Weights of a small GPT-style language model, trained from scratch on English Wikipedia.
Size: 13 layers, width 128, 2 heads of 64, MLP 512 GELU, vocabulary 2048, 3.1M parameters.
Architecture: LayerNorm before each block, learned positions, no biases in attention or MLP.
Training: a variant of SOAP for these matrices, 116M tokens, 3794 steps.
Each number is 128 + 24 x the weight over its row's rms, rounded and kept within 0 to 255. Layers, rows and columns count from 0. Numbers have three digits each. The size before them is the row's rms in percent of the matrix's.

# layer 2 MLP down (transposed), 512x128, rms 0.202, rows 203-309, columns 0-63
091:162081129130177107117108153101228133151128114149155138138132126142121143137157125120109106123144125142122142162108121146136091143100156104116169153140159120131113081113121122119121160093106160
097:113168084115131144130160164205117140106135144093151102127153093146101087098117164105113110082128126155108166132126126125147104136151121087143130087098092078146141113117105106126125153104153159
103:167149170156080141101118113111106151149128147160113150132187124088090082163131125125142139115122146153143140124103139101109131152097148111111153161067130113169142136135114140122139117137138113
092:121102170086097112133137102096107130192105092130123115170115179142133168112148110165115141150120149137155130132126132121108099141136125103092116132139136150104116117107134154132109115130135109
100:134128121133128134082120114111212134108141130124186114179137107120109099139153113142119110193129165128120116125105128105111130133130128106097142143126139130117137141137095111133119146101145121
097:139153133124121095137120120179132141107141065130154093091169150118097146150120152178117124137076149128111128176130159158105148096169136141094101108156154151148157111139119144133175109147112071
103:100102143128127136128111112098072135146107121111136103154116156130131064166151135169163084119127152135107160124169165121133096114126132077070095140145102158150108125133147118107141109144143131
083:147124155109141127123138108160114134130133103168114104151135135144157132120105141160140079133136179130129140120152139083115121145128137131130154108098134111107122122152118083109157114141142100
099:150170087173146106138140138081151120166133096141115171129161127085101123140121110140160147082149097173142149136151085130101123122109123091143137120099122146162145151111120119139120123068103161
083:120137110144113092119168121165070148135124110085067162135139143121130095149120136123117131124118129101169102133141134152129111141155138150114151102046086114134143040129102095113116132161131104
099:148122118109104111122103142124110134135108107126165133098136144132125108082134145076130184134120127145124116087104120090112155204105123121120130131131105167091095126136131103120108101101114124
096:140178151140113099148122172110127121098111120128138121070137137093150096105119128141169123113158132178135085132151130115131132137127136081107153145124099112116114101148175129121138117109150110
105:151103112119139107090100125113157126111106131133125132125107102135133144133127123143132134165076159118097124103144145167175147111145106129152151113150086116076122147112158168153135150140159130
091:162176154126136112121112132105076117148137127106114123098160082124143114136075070141108105129133152103149163144162115132109103117154155099092161142142126124162153116122113128115126102106148145
109:158122105117075139123113130125114090125144129116130124126132098121147163123159097097164114160102097088094167160124135117057097124136157115073109118165125150148082150155095109102133119128125158
106:147119090122138106121168078145098137122150107122146079161145137174132120151158109160148142136117126158156134093122125119099113149106133117120090119161112138106086131158140127095182143117187123
078:130171125113137142113136115138134143157155101119110153145170132148132146169158144091130159122129125130157123142120115143115110181131188100127140099033131153153122088108121074137080154158140116
097:158124101135115148086127147121129146121098153163146122116135220107134108107151127159139118150127125131174126162107122108094157130186087150165114113115135141139113070157091137133152131160118116
113:120070093124155144131163114148184111111150112128135125113115202136132116120098147151202133153111127124134175095173145148125150155175102137114104140146142142081112141141092126118154127167114099
103:140099149174171166108155161111139131134126072126119131126121208117161121119139106122146114142103166137093145098147186088109104131124164141101082099128117127130127136111098122139151142123126138
084:117152125110147110149134139155118134113114099102092114151113146147155129129091147094123132143138134114126130128170145085100113147145135191119109104177133099123150063135090160130120119096105143
101:127156123099174117177116141138079169115139074186096121137105132112130125121104139146120128124160179109111175133160157101126093132095144105106134135149097098066127078109116114138134134108149126
100:119171091125165132131142133119117039154146121145134116107106092165105108130133136145138112140125131138137128125099119143119162143091153116131163144138127106146118098099121135123094172140147128
122:161102127107099160140172130149173114103172157130120148134127150104129111129094182120139193165144110075141107118151123094109152131148113108132108124106156136091149142145120100142122089173135136
084:139106148136151132105140186138100105101116069152105108153137155127149127178148152169140084165090099150137154163111154142132125147084124125109142123138109106118096108109128102129113126125131095
091:138198145133096164170119096144093126118099191101144119118123142127139135158147130116165157121140134132145115145127115109120151107125116138096137165199130119136107146110116134125122112144120097
098:107038118149164135132169104112179092130124145111143134106147191158154142127140133116167144146119091131118159120140153138103147155160114083112081159182130131106121160138086096135107117129105140
089:078107140091143106105098120166154115138126162123136135161158100135160147085145161149120135133157155140132151116129150156187129126096151103148163121116132111126145152137166138111123113095159132
101:169124085134105100116120106138104114141130154152150126167150156104136128138126148106105123132138138134128130142108136148063078161149164116140120164111093146139101105148117082124117115136139121
085:147078148102101104133119125138209123156116115166146128136147133133138124101110155130120105145107147166125143137154159133123089187133162086137129108128134151110093108129084103107130136159112136
097:114154130123102148118099168142107137120131128137148126139149112156121108096103133136158114122100124159138122134123096134103118162154158144156111165057085088183133106130152087128110112146150126
081:159143161129159138115086180119101139110131087093162150152171115154123125153143127149160070116080149146126163126120117127159107149079167117117121110100136172138112104108086142140090128125153121
126:133079133130136128103106144137154147181133113114119124145109164101151094098084117084097145088135092115144112119109170118116068113085158104122107109185098103145120159134111122129137119103147086
108:118112094142146139145093146112193193123140113131163128134081151102133117147134167126138147157142131110139158164156100139110141140145083130134158138111117128075164163128137089075137121141090153
104:124129138147113168129159123065090149077105145172140113134124157151107105147147112130128096125130116098163137173144141118139160128121101104174103130103128104112092109162110084114098107115093129
094:144121127131135145143105169071106128160154151118120131148099093089122134135166106150123162144136122102139118127131116139137129144129125097119124127089086124129142129128156214108087162128069139
083:161122140131097146158127169158129144160121098078168136104121122126115139120099117130085122121157106124127087121137120108124147126164123112181170182186120152171089119092105094139150123104122115
092:117157130090116099108116155119141131135112142157152140103104116141148121121136096150121176171123112167092171107125138145115144143107133117115079093117200130096121135133127127160132112145128161
126:126078110127164125109140117113169114150129165134127128158102147142178127072118155125119120165109117102164112109086156128113118131125133122124107148173112094153122141115125128133136120146145139
093:143147110126137136137150102117119101140174090095092177144120144153100108121058134126164115114124099113140141140144121119119149122118159131080108133084143107112144137089118112122066134125107111
100:078119157134109118076145143117094136173115167136130140112126096117147179130084110100113137115105127166128105136115144132169147101124129124126112118168157143133125121152139140152073144136142130
090:121132184110139108121123130112073139151124124117117137129154169119113135165129131140153129107076132055162130126085136154114131127133130119115154115173147120118112144130156126112109119132133124
088:117119095141122131118128148152144146084135132127099169138161124088113163137114177098146149138117069147137116147143137154136178147150125097133144146111145145111111177135113177098142088122146146
083:166090089085135128098141137085108141128100074155156128112131102126082129112121106140142074114118115094110146132127134114081133160128140088151107115148111108124112100100065099119113132146120112
075:107109160156117124126141147153171066127129101085130117113181120119125135084126156168110135131158115102136153137108150099104120167111126132145145135171120111162175104131087135126161113115132162
084:147161140129108104138112109111131083099080101095157132159132119147148195119104109167127159145170140164120114121120108130130130112109135153149160081174115174159110070121133132149160112133116141
108:113141173091137119129133156155195128151142124165107141106099072136107144138122166097108105067151088117166112166095104099128126105117106174151147113122146124138144094151116132127107130105151081
100:178095119159119105138110127088177124161099134122135120119150139118166136087134089129140132103139124151138202145168163177120101139122147079113107127151127142120114102137113100138151120114141129
095:135102103115146124129158105168170150121137170113086156149121098119113109078097123137175152177141127121175110125104125102122152151186108147114131142081120124113159124110127148116116099188147109
099:126111149101163172082094180114092117140123093127163147146126138152142088119150145154159131116127155158118160120100171097125131096083141087160126115184113115118127107162164121115127152136134137
116:142190143140093108123140097105076103155145162127129110120122067145144085135117145096109154101157111127114058145141104131125104107145116119148157112082125122158124117128157142132159150108168135
088:149183127118087102159130139150121149119154130160143150076133128104114104105123122145217172116091113118128165100139162141107161129147123088135116131111109092148138126103130098166136103131130149
105:104100106155150116101133086091114115124113119118124116130121121098119103123140143141103173135154152166175137177114143117122089120102115098149128100194148131084137133090101123137154140124147118
096:108166148110115150130134122136103119142123126156169162121128096149132159132118112114142140112116101112105070095145127093165066102091146121148124091132124127118101128104093097064098126122147151
098:166139139126160089144117144098100167136121141122157125129124170126130151137145123110099101135119138117154124110081128130090161149153139135082135115168121076129130125105142178157152143090130117
089:108168161125106143095144103177200100168176131133159148114144138152107110091161139100170140149128116124125130097107084121167092100160133105114168139131115125113141157141136112111142121151134152
097:132124106119113138146132171122095125114132107168111127063135152095144127144121168142159120117163079123105117173111107124135118164086095113143113127091109092117137087132135132121112119108140069
095:156077143121162124101159113098241129140124143150154099113136109142130148100122121166141125132089105111098129134107141152185122145124160145125152165128117135114110120115113107124152144126098120
092:158122126129159123130077100119089142137173123144109136151155129110138137144134126146136143151178130181184141122106100158138144181094122155147141146135166116157113127103117133169144121080145121
120:160144131134115059100138126100126116139137078131103159129131125123141124115123102127127130146079177141128162158104143169127109150151135152119118134172125161146134107132106113122168118121108094
099:113159127162102109158145143121119111127147094148130101135073147124168094082102118143149126167155124174143131090147142142136123146148129136112113115176123150108136143114119142124129125158123101
102:151141150127104098125130164112125126140089128106123148114139143152121114111128117150112103102151112133115168145164147129116126133135138137135106113161079112117136136180149109135133098096092134
096:184129111144110099118121133116124096143121130143162149126114105125130096133164110091134119148124136143134170135148185084138052133117133089126138158083118143091129157101124172122127077124129134
074:113098095122098142106089152135163146109131101127139132121181125090123113090131145179089143138135119163124122127123139173138126132113159116125125119134149132089123099193142120157125124116130146
089:106139108118096095138186116145134114090134161072137103108107157131117088169109114092103115122082125128143159105127144103121118080157113164146163157104143162101108145126179125101104149153115105
095:122108143139113128097150105150184132138131117122121105124126180116098133132160129122122123153142095103158158098064123138111091161128100135125143107087100156098141142100110168156158131210143146
087:098128127116130123123120172115110148124129123116110140126160141066114139127173148122140103137146150145079076137126141146113091178092133090095135135112115085100167132171106138104119131158128123
084:113099151120173130104125126167083124147137116152108137097117076119151102109100139120151115122107123108162162154143095132114144086065139138099194103143108137143105171142121071150141144099117131
107:099165081133154105127107152120165145145124125128114159094133067120130130148104126112112083144110124117114111166104091133115122110073145134125154092162138134084150125137090133137127147105134140
107:137131111113090162140151131167123108087164139142124114120154124148126135119160115145076110145169110112088164132137109127118143175160096122125119102138151143139114139131136111131127097134132115
095:143097098095192149070144133152205095149131122118136154117109154140138152086117162147160136156084098106142124117106160174126147116117123090123122165101124132101113101128117135161137113166128125
107:195065121125088140121140128126159098100143144131138145113140172101147120102097142174148138160138125115135171095144156123101184080199134105107082113133125126079126146147132110118162068152133134
089:109176126162059122132095096119077117113142173106130134118151120113102146138140150112133136146122101118099130123131118154137139129141121125129121129192102131141096115153089135079100115134109115
114:114105163119170166144168097125120120110151127125123152140117114138116114165141088104152119161159087117091101130092127122111116125152148142096139106069188127141115126067125125155131154110131090
102:108160135144150091144097146141142123118146126167154166123111183108151135122115156115137134140115155142097081132115122118130098142100139118156113134132101106089094102125159159102134105141103127
102:161172140156099142129111192083127124167149097161109160112137141126123126117131112136126116112157156108133146125154179132153122122079180090127141116175118156130088106123180123124091085117117157
093:140167119114146089160137105133065129103111136092157108162157153110125098162130133135142118092147150098122116137126062093163124173119125128107160105139120055144123138104146158123102128113136157
098:107129120124162123142109188132167150131111100105129112152090101102136123153149114159078112123130138125116151120117115170158092152133130109144131103137107138097157117111107095138122116082140155
110:138116134123107121151117140110103135165050127130116157107126124127090091158145141139145168160127120159176159147119097127078100108100144091126135124147176106159106132116059128140158128096137123
096:147138071124154149122123114095192138153134098114086168088147132106140145074082121118141149104123093134126162150156117172130111119140139131124118104105133128113129128151119132146064115090114134
104:173107098135165084137147151111187133140140100154113135143120159127129099130100079144120123137160122120137189139157181191171097131166133143086129165119137147121146125123124087125118142138117110
084:111124159115080123113135134125119091097109127102112154108117149148092116172098142112122126098093090121148131099106072106123093148111126128149165089165062112150143145110143142128135129122149121
077:100139124149141120109082136124142131169131079133136198162120095133132148082101121162084101102088172127183129122129151121171115116124145127162137103163119067101128113169089127132158124093105154
105:147140166100099165133122175128135128145100110129119121116120112125134107168132094161099177114129134111108100175132116141130140144098101133135136146161118065116162112100135142153101187118160107
107:130127096120144160085080134177106140123109148122110116116122156128141160150153160149149106129165168079148140138155165087101113074132150115139072161164141090125139100167135137162117134114094106
103:150114114124166095167105132081109147167142109136113105142125141126127135126142096157127078145114198127145174161171147129141129104125149115081155085191085149110145139147128123147139140120095125
099:133107166105105172130141125099165126070098115136155093122141179092171101113159135146180123159131095113157156138158137102104156122130134108141117097141118156132109143176119145122096130118126080
092:117112164118126115108152156120134124124127069144122135154141167160135118125125138114119126150118130138149150126150189132094116099139123153078110108170165140151114123092129170147148162143097126
098:137163098149176127116105101100085171172148085173147158134135128142167108105127167142128072162144104150134095117135122139142108151104153126098140134139099127148160132150128113150117166143157123
099:120135122137102116097174175128111149149141107083149148150125128146131107105097136095126121133069115113143145135159154154126108147096137165155116149062116125124147140135164095110106104143130120
118:148192136132099144104093105132111160147102127124142105124114075144089119138117127083121115088135115129148082135132075119115131123141152131157135116092127131106137114120124118147139112145148148
097:126147129138135168143148125106133129108129129135104121105140096162145147175166106085138132147131127123116133138092160140133092123103112112119169145143109079146132103166160162088140079136149141
111:160136145145101147124080116121134169118151111157144107119123075173083119099138189120104169135157132136161120129091135126112136159121122119117139123137160108133126121109131141148127159127159087
120:136123176126074123151159101142108141107145146096139113107092081148148136101122116130124147114161129120146091135129111111159142070122124154094124129154126126115118117097107111138136089125133117
093:086074182105187135093165132153171137120123109139115139135106164135102130148125084134103083148126100116148114115142143104088093114140137108119147120145129099124140149126099152116133118139141121
100:142129139139082183135134128140069164135162146125132115158121145154140135136105125130123158164088143095110137143138127104170117143164119185157125145124158119117128133152121145139148102142141165
096:184172145116147148140163127130143104099156120143133167130130147128150144113162172122165123116128132129148111128121135106140147159157120081178131128114046092065109118115151105110130133109108131
099:171112139128129129110103139133093107143118111119114137145107092118092077142115113109144086111094118116151165122152167130173108131090140141143134097146113148111116154079127165122105121147169122
081:140042118096129108120162155147134156124107080140132087132157130104081155105132117127110070162129134121117139120098151108072111147099152088144120140103107107120131133086076125144106095150141114
070:168049126145165126124131147121120142113136090107130135140143134134091102092090150130135123112083132147117123142113126095135095138120135118119138137161114139092098113127125144152119134097140134
086:151114099142151165115129144117091159157115136103121144130143141170131155150141097094109117172128137111142130114102146060092130140118132117076124109176123121140110126158089112167123095154150081
124:080112118124112157070109114129152077101145142126135133108161166101138092096126154097118141139147125073105146120115108108118143147111147108115124119138134125121163135143115100120115140118113122
122:172152138177088114128093104092128127154147127114140105127144153073168112124114114144107134131140145156108150119126159122118083137131131107142101164156129192134102128088109101056138112097107105
126:091100155086109134149125125195147103118119137124154144123138121135144145131109130110126091073138120133131109148134133121134156088170108099148126103156144129118125117153080142125137138164133112
093:160055131099151132122114112143218148164174094122128129121109107172136144114119164112114123114097096130094164109099123121170107122114148132090135149110132112111138137113105099139128113133088125
106:127154146151141091174111116114110107119134112166147111151145107133084152156132091145137090175157150175080147152166159173124108176146140164092141120107109164121133116175103125127103137135107123
090:090133131129146142117168103127133135092084127156097091120109178131141155149143136154153147141146098092142149121099114147137098160115123155128115157146145127136193128125127180128175134178126173
# layer 2 MLP up, 512x128, rms 0.205, rows 204-310, columns 0-63
094:128101106116155108109119125143078133142134092174168156118101133072164149101159102151113134164068145104130139136123178129120161125145149119106102140097145121142116148131115096103140105164099116
111:127111141110090139109130149118113165103102150152093107090121170124156195117153150108122149141133113104102147144136152139077117151174156115114098149145149146168144131137122156134079134137116154
096:154129114137144138141082155115150114127080168129121108121084153095145172108088126112125105112146143148117191090089152130161103127095096123119115121143138139140136130117137153160124133103138117
097:111114103142149112125132148156146129178089112141121103111120176130143173130107115112057120108144098100122145137104096180121168130111087115157121090180165179159122120138142145134103141119110098
091:127107140135127133187161104166149083100097149123133108171092126129105110159145123099131152111103168117143112134117090138117110114127108141108111126143119129174142141083104131152167091136138094
110:123130099150069102127149110144124111132115138047102117115102113112099144079151120133121148145149110154109072133168114162131114161117132149099112141135142135110145111137132110119109167121114133
093:135155182150095133112144137148153097156141122102146152157144111138083114135149117160086147125125131152108094154161112118128120183144100136133129126142099139151132142122103163125118119146148110
109:102160123120152131111130119183113161106133101123135129132133159115128129071138149141114102153106144105074137114068140121138170105116114135128109100118140105134105106161158119116141129131151168
066:096161117149129151117137080149049133149097142124143154139128139113126167153117172174119115110113123141113103090081144126155155097128118092119114141087130126160113162128111141118154117147150168
105:123130120132152126109137120142092146095138125117164126149105107143156144102130109123131126153120132106116120129141143126165150130160116121166118145091146107115133130116132129136187123118130127
099:103135139074097155040152087101160108114162166105124121104126120101131119143122130129167106110138089154141144100094103115124114141143117100137125157196121109147114143148136147110161157133132121
102:144181133135126161123110126105169131097108119138121095088122142111143109105158090144151063125144090124150148127113136148105137106148131127106121143096170113109103098144168138142102139125143131
091:135124149149116156084117158122111115123116132171140096101191124107158125120108098162083101109140117125139139098122119118148143188161125137149107155127144176181117128145108157153088107124147100
107:132137164119130166142110122132107093134143107128103115127138092122150105106139133112108123093153104116112185136087121108089130196120114088104107110139112135173081140112124128139082102121119111
108:136120126101113149153118134112167112158099132097133151124157146117128128109146164092061120081135099163121114127095146178129151160143131128128143134129118120128137127120170119114096177126112133
075:113102150084083168125130141131114125133078136104147162103117120135115154165114151184192144110074140153115115105129125154162139112138133121126154142116134126120067134148090101117171134166126102
095:128139141101107150126118147119124138115107171101145143131147183106123123145116130128117137113144129173144113116115115081151106099110097145157131132175159138143168134128114155142111121103149149
120:127141171191140131123134108090125124125100101143146146111147126082132151115182147104070138132163096114109151132109133117165136080128117161162109080061167115133132114148173126130136123142145156
106:111112140121116139217125106124088149104083122117103120161140100117125159164109110129135108120085133129144131151105118149119125121123134124100116118165115139134081098109115127120145119126140107
095:095143153108125136114129138138158138127101137114122092083100138182128131147134143111138131131080123135142103154124097115167156192144107174126110164134129104119146122132118177116112107117126138
102:118118123177131112141117151127138147115109099078119066117096120126123131128089125143106127173141112168134115118155074143144130160152138106131119108108118118140109112104146128117141097122183066
102:141126132124130127112097130103119190081138125116133145115122157114169149075151146099146135105125123119119112160144152124137102092143148162131115115135136121114139113146118069140171097116115143
113:128154124118140140125125166139116164089130161132123119173065127134111148116103153169161146104116129136172125135126107074143109116118097138119109133151149109153107153153101157105151126090159139
086:135092139103164143175153152133110125169128173077130121144106160124081151141144130101137135137129131173169131139085146094128127164139077138121113137135127120148115104143142139141113132139113121
081:143143124117117131193111100151120142114098172149132134093187127115157130114120117113153124138143099122148117130112161093148145132105116160083122139139123163134125169124121110096093149142158066
103:145158136159135135149176119142131127112154122119140160101124112082095158134153159124106120135137141121096128099097140125172157083142115128126118102109177109139133166139124112088166072124164132
098:066138153164119107132114126154135117090144152121150105143083139137122136116116108080145132149121125124141121169107100116131176121122100124094170110138134124175143124146113162147145123081130098
093:153104112120137135129148092122099126101092133107086132079166103149122134148145150089131154124193114109136142094111122130110147175138129092097105169161113100112112111138086081145045115098119111
092:146129157157109097120146154142134162120121122095141168135123106133143120161113163080168137143134097165109123125082121138139122142134080108137158143164119133140176118146155144129155088144133092
091:090147118131171122155141122113094130156117121162163140108096170098196150058121123105128115144118122141107128109124151115158143107110127141156161100134138114094122168139065099123143115086113137
090:150112120110113135112138120147123128134139151112113136177156190134147154155135155079062145148125138099057109127147142140063152126132126099105119136144098158144151150140160133134122114156113119
118:102152106139105111102139139090129146099141107142138111147085135124154153134110124161128160135118115075161093183132130164129111101138129119165083099153111111142119121096159131097134119153162132
108:131185128125130166116140131118134139144138143082116098107138101121167140122108162122183099125146142145104128123153129126092110094106128157140117092148123161115144131116124157141158120096158113
107:137134142087128124131140161155126120154143097148139148074125138144144148115158112139144127068137056145121131104096111106092169117116130111103084130166137135149126114157168094155144122148190127
106:136127116157125107167151118133140120107097135108119130152117110137122132080112130172153127132119145137136129134178098116141128090149128150163123136148122106138147140085145156133187091071168106
087:165120133160107127126175133170113166160152152108175132132114114117108150136138116153114158127148107084147114102127132095122111123161106127164108141120117160183156130114147155140142074072160118
098:062138134122120157117163106148181116113098181147123134138183094140159102109115163105125131112114163151129089144154064153107129135153124141137151114175135112144183109098161102141121086114150097
109:137084110068133129155125096113125147111112149115111093159115154126118124118145141084092139126131142114141096092103144117089100151158135150122100123161116114131087099108108110116140126131136114
097:114109137098100105085100135147095138136126154103109085132153101172143144113147153130121118164148111139115131166103129135115154131135108113127137160160112184140135147104142158166128118097123137
108:139138106097103191127115147113134098125112104104105137138151122135133144104136113170113129143180085091099098126134103119083142139100141110105100144153093098137141156122154129113135106093114083
085:158123150123110112126147108162103126135141174118161137116124130130136149166130104104121109118084150145147092137120114192107145120157140125143143160131147132105128149185141138134149126129151107
116:148121119113145155111150113104140091106115135146166172125087115142178130101153113151146125109147117116153154060116143124099118126101108131107112127133102133135133104159160076114135140132096118
087:147135104132103110137186114119151134142087139089110131129120138116106123145139167123146118125092103108128121141124103116081118069113113150187117150166163126142128076128128133148117124165173104
084:066142150155115180110129114135184151129150152135112118068146089163146168155152167120133130109132115115112109122114089145108124138148101115129120110152151136097163125154134116107148104135109127
100:097105127146115122132129121122124129103171149138160133114128109167146138121133154120147132119111109129081175146119163109171123133137105115138110142132166173139169124119149144088183150115121170
106:107095103130136163155144113097151133106104069155133144120110134134109096114143121102103130153102136134129096134130129130132163140124164127090082127169090116165137112146130111116115160133119130
110:111162151161128141151119135117169121087131105143119123094134135137112147160144126107086117112105095118106135117088135118143129132133127127091141100127159113155147143130135184140151153142127123
111:160125159163124176128110144180147137154109098138110148117161153110104159115143092109127193150118110146096145119144142175162116144132134117120135072096114104146132151148123105073140122123113122
093:136120117137080120069169121117126135066124141112102106127125090146152129145132187127143149115099107134127137128136147119122127115178107162140155128196169107084135125122178132109147160116136126
103:116105145101135127145145137126171129136117150172099074148119098106104121154176146084089131123134119126142153120121113112113132145154086119151136103140129159162102204078124146115093113127094103
090:159133118145117149140128116131158139082118164132122157110162153141106122140116081109096142125091136124106121096134104125133139135124113140089114151150138063165193146146154147140128112146126113
106:117214088164114153116131129153116129099120147110133137125095150134163138155148151122146097140107171143097127115096110107150156122129124144154120161127161149137125109163126166114117108160133168
102:082117174133125118113126127087176149098137152131136078152114117115150119196124099165128140118125085147160107096114114151091102125138127123142110050129119128164154121114102161088102104113137135
104:090084145129141127129127087143134103167107122104144152113123142143166134097165072129126120121128141152129117114146149132138114125126115141155126129137157111129121131141097110114118152162073089
092:160153110125148107172150133101120132126093083150098143108117151105148171155118118117127098111094116132128116147146128116128133168125131174095095121098140131086106088112101161163112138134102152
089:073118110123107105172124136107138160158125186143145157108138143131081139139134109082171133146161108131153113112121128110095122161088129091088152143136156073117142145132133112114127139093122125
094:137160075122121138148118101175098144155125115111122191137139135107168141141156106092138131176146162132151171110135160118099120123160152151133098124147146143139110130129121104133093143099148171
104:120102182138105128123142135103176146150113159129157128105137098142115104151116167149138128134095146105118104112134114175169132136154139153125147143146112155144116120173131138154144126135128101
116:142103125136154169106139159147091138119138104122163120119135139138121146111135115122115110098149085115118109084131109137094183105169157132123111110110127095149110119144155050134077111217142096
100:142108165165103143091146150117135087114139131124076127124131158153095196125138134155128149127138135093096144121138113106145121122143108151147151107144118104149142143176159087106111155165152113
105:100091070132121157112093106142099156130134128135117156109166110121138137105110148130127108138168127155111082099115121135093106102113123113113153112119174128122092120153140085102141170150152166
096:110120118166168154080145162124079160140126123174124140118124127154150158114160149167131156118138124108128121135126136159125181141134159161176124113137146057099134150160137068128129136140120125
092:164111120167128139169148133147101111137107094140145145138085156105115151160144130106150132171114122110142149096136115125148127126120104170092101134093137130190172133106138146126140109134158118
095:151128165117155172105094141132114151145118130114099147140102124135102168134167108167115178126126079143141129094138101087083152147113143133111124107171126114077154137140101081136119147104175105
091:115126117120133162124110154154154145151100113139116170115113140076105136143139118141176127149105132166105106122134150186119164093158132166150115107087162129158139150132115156152105135173148155
087:151105135145136143135137095118131126137126119057123156137108166149111095104159097129174140113119119122144138146165131151170116164141092136116130120163155109148132105086138116113091122142104144
086:137128136156119135150148162129117123123106085090137112143095160145143150105090096101119153120133127136187127111078123103110155136118139106092113127136151151164140130079151109135140149101164105
106:101131126193075097117136137079149136143105131117132094142150151110120112154133084117112147145154111103158142169145114154110142109110108130114115139130095147159128126120142160128116151108127139
108:122107145132107150123101128125101088059074134176102131141111162116122121143130110124136158104134089159132142162133145137154162152111119149116083144128128139164083102143149163085155106127131123
104:130128096158147166160126129099136125136100128133109134096155115071141139121161090103114134114143108137129152128173129103126154099125127146112136085121172144141141154168114102106107144124118159
107:129129103095117132129112126148148129141121155156133139148108164141137130134120141149138128047084137157155123132111134105118090150080137146143098166116123128145120133118157195165164148111144122
076:127138139140082119133138113111124153159134165134140122122189151126158152119119165129133130163162144109117180132147141160113156165118150081136141111159099152180139146164116128074150120154143130
110:147169088115138125101147137141116127145116191149117113190160131100139140079122159131164094140176137125161156117117139121102125123150083149160107113184141127141095105098107155126115119103125139
102:124153150116122163088143075138151088124133153101128141115171138141137128112130113120138118128094127127195093074141085133145117126112121137141089152159205135158123135111155189129107152155137123
103:098120144079121138117115102111166147085173172089103122160119130149145157104155098104103137106142144105154111134092086168123113090104094103081133115121136147160114109091132132133119133138129107
098:125149107170133120133101152152145115091139140110073089128141121149095096126104155158126134122114134170118157123151087158178141099150061117163081118152150161090111133135134180129132115135126159
105:154131189124117129143113070118124109115130133125113099118060126129115114085127137074150124165135124114151127140107131157104133162125128129110107139116154113155132086113109148066134060087145095
106:158143113112161154150154112114091160132110156110087150104131128109125183124163117137118168174151063103094139147129118164116144126157130107154159120125128091132112118113079085123085124142098139
101:115123138128128117114157119167096111147159066146216153125120148097128143110174127125103125134145118142135151060104150085145170088109080130095119131143149135136140150154102133115158131154152125
114:092129116131112165115137133148056129120134098105161179130127160087140167141152132116125130096127166143139125104149142096130173115126125114166115127119127138129168195155112143122126092122145156
089:093113113156107107113138113137103131165072144151159120116111166113138122155160102140135139127078076164103091171130130110107128174142109141121103115125131130147152074146090158105100132146130145
088:101139119110075146111126100102106090111108159091104138148122137110157074159127136097113103105151125073169102083127125072115150152138125127105128144179120158150149097133101145133147116101095139
104:101157105149105139128101119110122138126092111162138116090133136114163154108154139167119104117146108127119115101129115103109173086162128100135125121080139130143110128184160129097110142104114153
100:103137151132111110104164130163121125090106165110156135124122148167149124173138151115143163123132114117075147123136106136140119122146112158127161105193173129159113136170106149099134100151115140
102:120144086128115148105113135150171098163081099133120158134114160112167131105114153085103143135145087105141129136132165143141147108105112074127086134104159122138142115119122120129128111081157182
103:104135103137093135121175107151133118110135138155147112128162070138117129158119185147168179123154150162151125117139108127139176129133067112134133085178155166145149095120130111129122116158152151
105:114130134154104154111121140131082154128087172124128134124093136100108117107112134150089150125123140171138143159148128130091134173128142131113114121118111114144078152155102112126128109128144079
092:155144135159090146091193142125135127120099156109105054130111092113125141152093187110152151151122115123113118111150080131158154158120129118125133152170137170137114136123135165104104146185128087
101:128091126117090163111123119129101116133142137143171112079138100090164106123111148129123147086122158114130102143143141124134126139143081166122158143162164147122092102150129137123113103125119139
109:066095144136098148129128125134123150140142146120092095157139133118100141127163155145164125119182131170103134125145122142150110124126145114123161136145177146130136150103095150154099111140139134
097:139121133139086152093119121135115109154132110130128177122136167053110141082082132163155144141165143109127122120179146135112180113140062149162118113113134132109159101163141104128154137153111109
108:103126160130120126124122128116148138139098119149118199117140146114142147122093076157103128133140138081119100123135088139118175112141112142123145136130106136111141138140153096138107154104123104
109:104129126092099116101141124152166123129143146087129110100148103117111115167151134157099125122119117154075128125060100144140192148176132133098076102128143113133107139129127086123134135143105157
101:109091173112132136138168094134119095089116154135128079136133135166160146140154146121162122120172118115135105104116114135127111131143102182156120142104168138134177123114118119142116121114146112
095:117149110100116140142104129135097169097125151131171127171145077095162134128134114120139098130112111120137103129158147117120123120115090110141101107169122116132134121103139160083097129161126126
099:136129143042124141142157050132136096170166152090148128131134092129111153167139104130159111120145118128134083113138110109120130154107128129131124118164156143101144112107124110126090134132107152
098:093132140141098143118126134134141117118109136126091093109151119114123160135136173126138160140147140145091123103137118184132126166089141109142076108138135170139120137167118145141116136088132113
073:143077085100145132148150120109090139168097150103122145137150110113104146175134095121138117165124101145154128097142097166150135139119115148126110147119187136130166103121128175157127088143139153
073:106124110142126112141098091120098121123106167173144118136110174126139143141163121119133112186128111103126134137089137171117130094112111159085129208110157154119132121126128099128146149142127103
087:126170112135083116092128092158154108166079139119121157162132144106129153112126106132152117128150125126101164131110127087190110126128103081110130184117116114166126176114165135123162149119166134
118:117170117172144143100153116108113130118132107129143152153195133134117142142137190113152150130132145081112162117103108107204146120130079122149111119117125134133152098158109150126133110127154135
110:120100111118127102157122118132186130092128171076118084150153126148125144166135123118097114134125097171134121134110089170150150138129145148109106155136147157140156137095118164138129140134083127
114:141071107102102116102150195145123119150132148102153111106134127121139145173142143144129110125149110143119099158069170081127164095155133124143122102156124156151125136104124105125139142131156161
094:114134078149109114137131120158091106164122087110131159137159178072144132107151064116141140134134145097166123136131139132135158136137115151140117096101130162133146126122130150118119182067156134
109:142165101127131159103120105145148147140091119134149163108128084117181102053136153137154123146125127086157132132118113077116133119110134105132091133175135090154120133141136121130141119111164153
090:127139127145157147122105131111118143151119142084124117135142177136151130125155132138088134134136131118109101134106135114126151140161100135109100151109155135118161113106055108114128135161148152
085:109143155152098108119169151116134152101133135106129169187119137125124131121075162113103122155116154109117095102139144135134145108119141105099102147125152137161115120115145120135131134109145124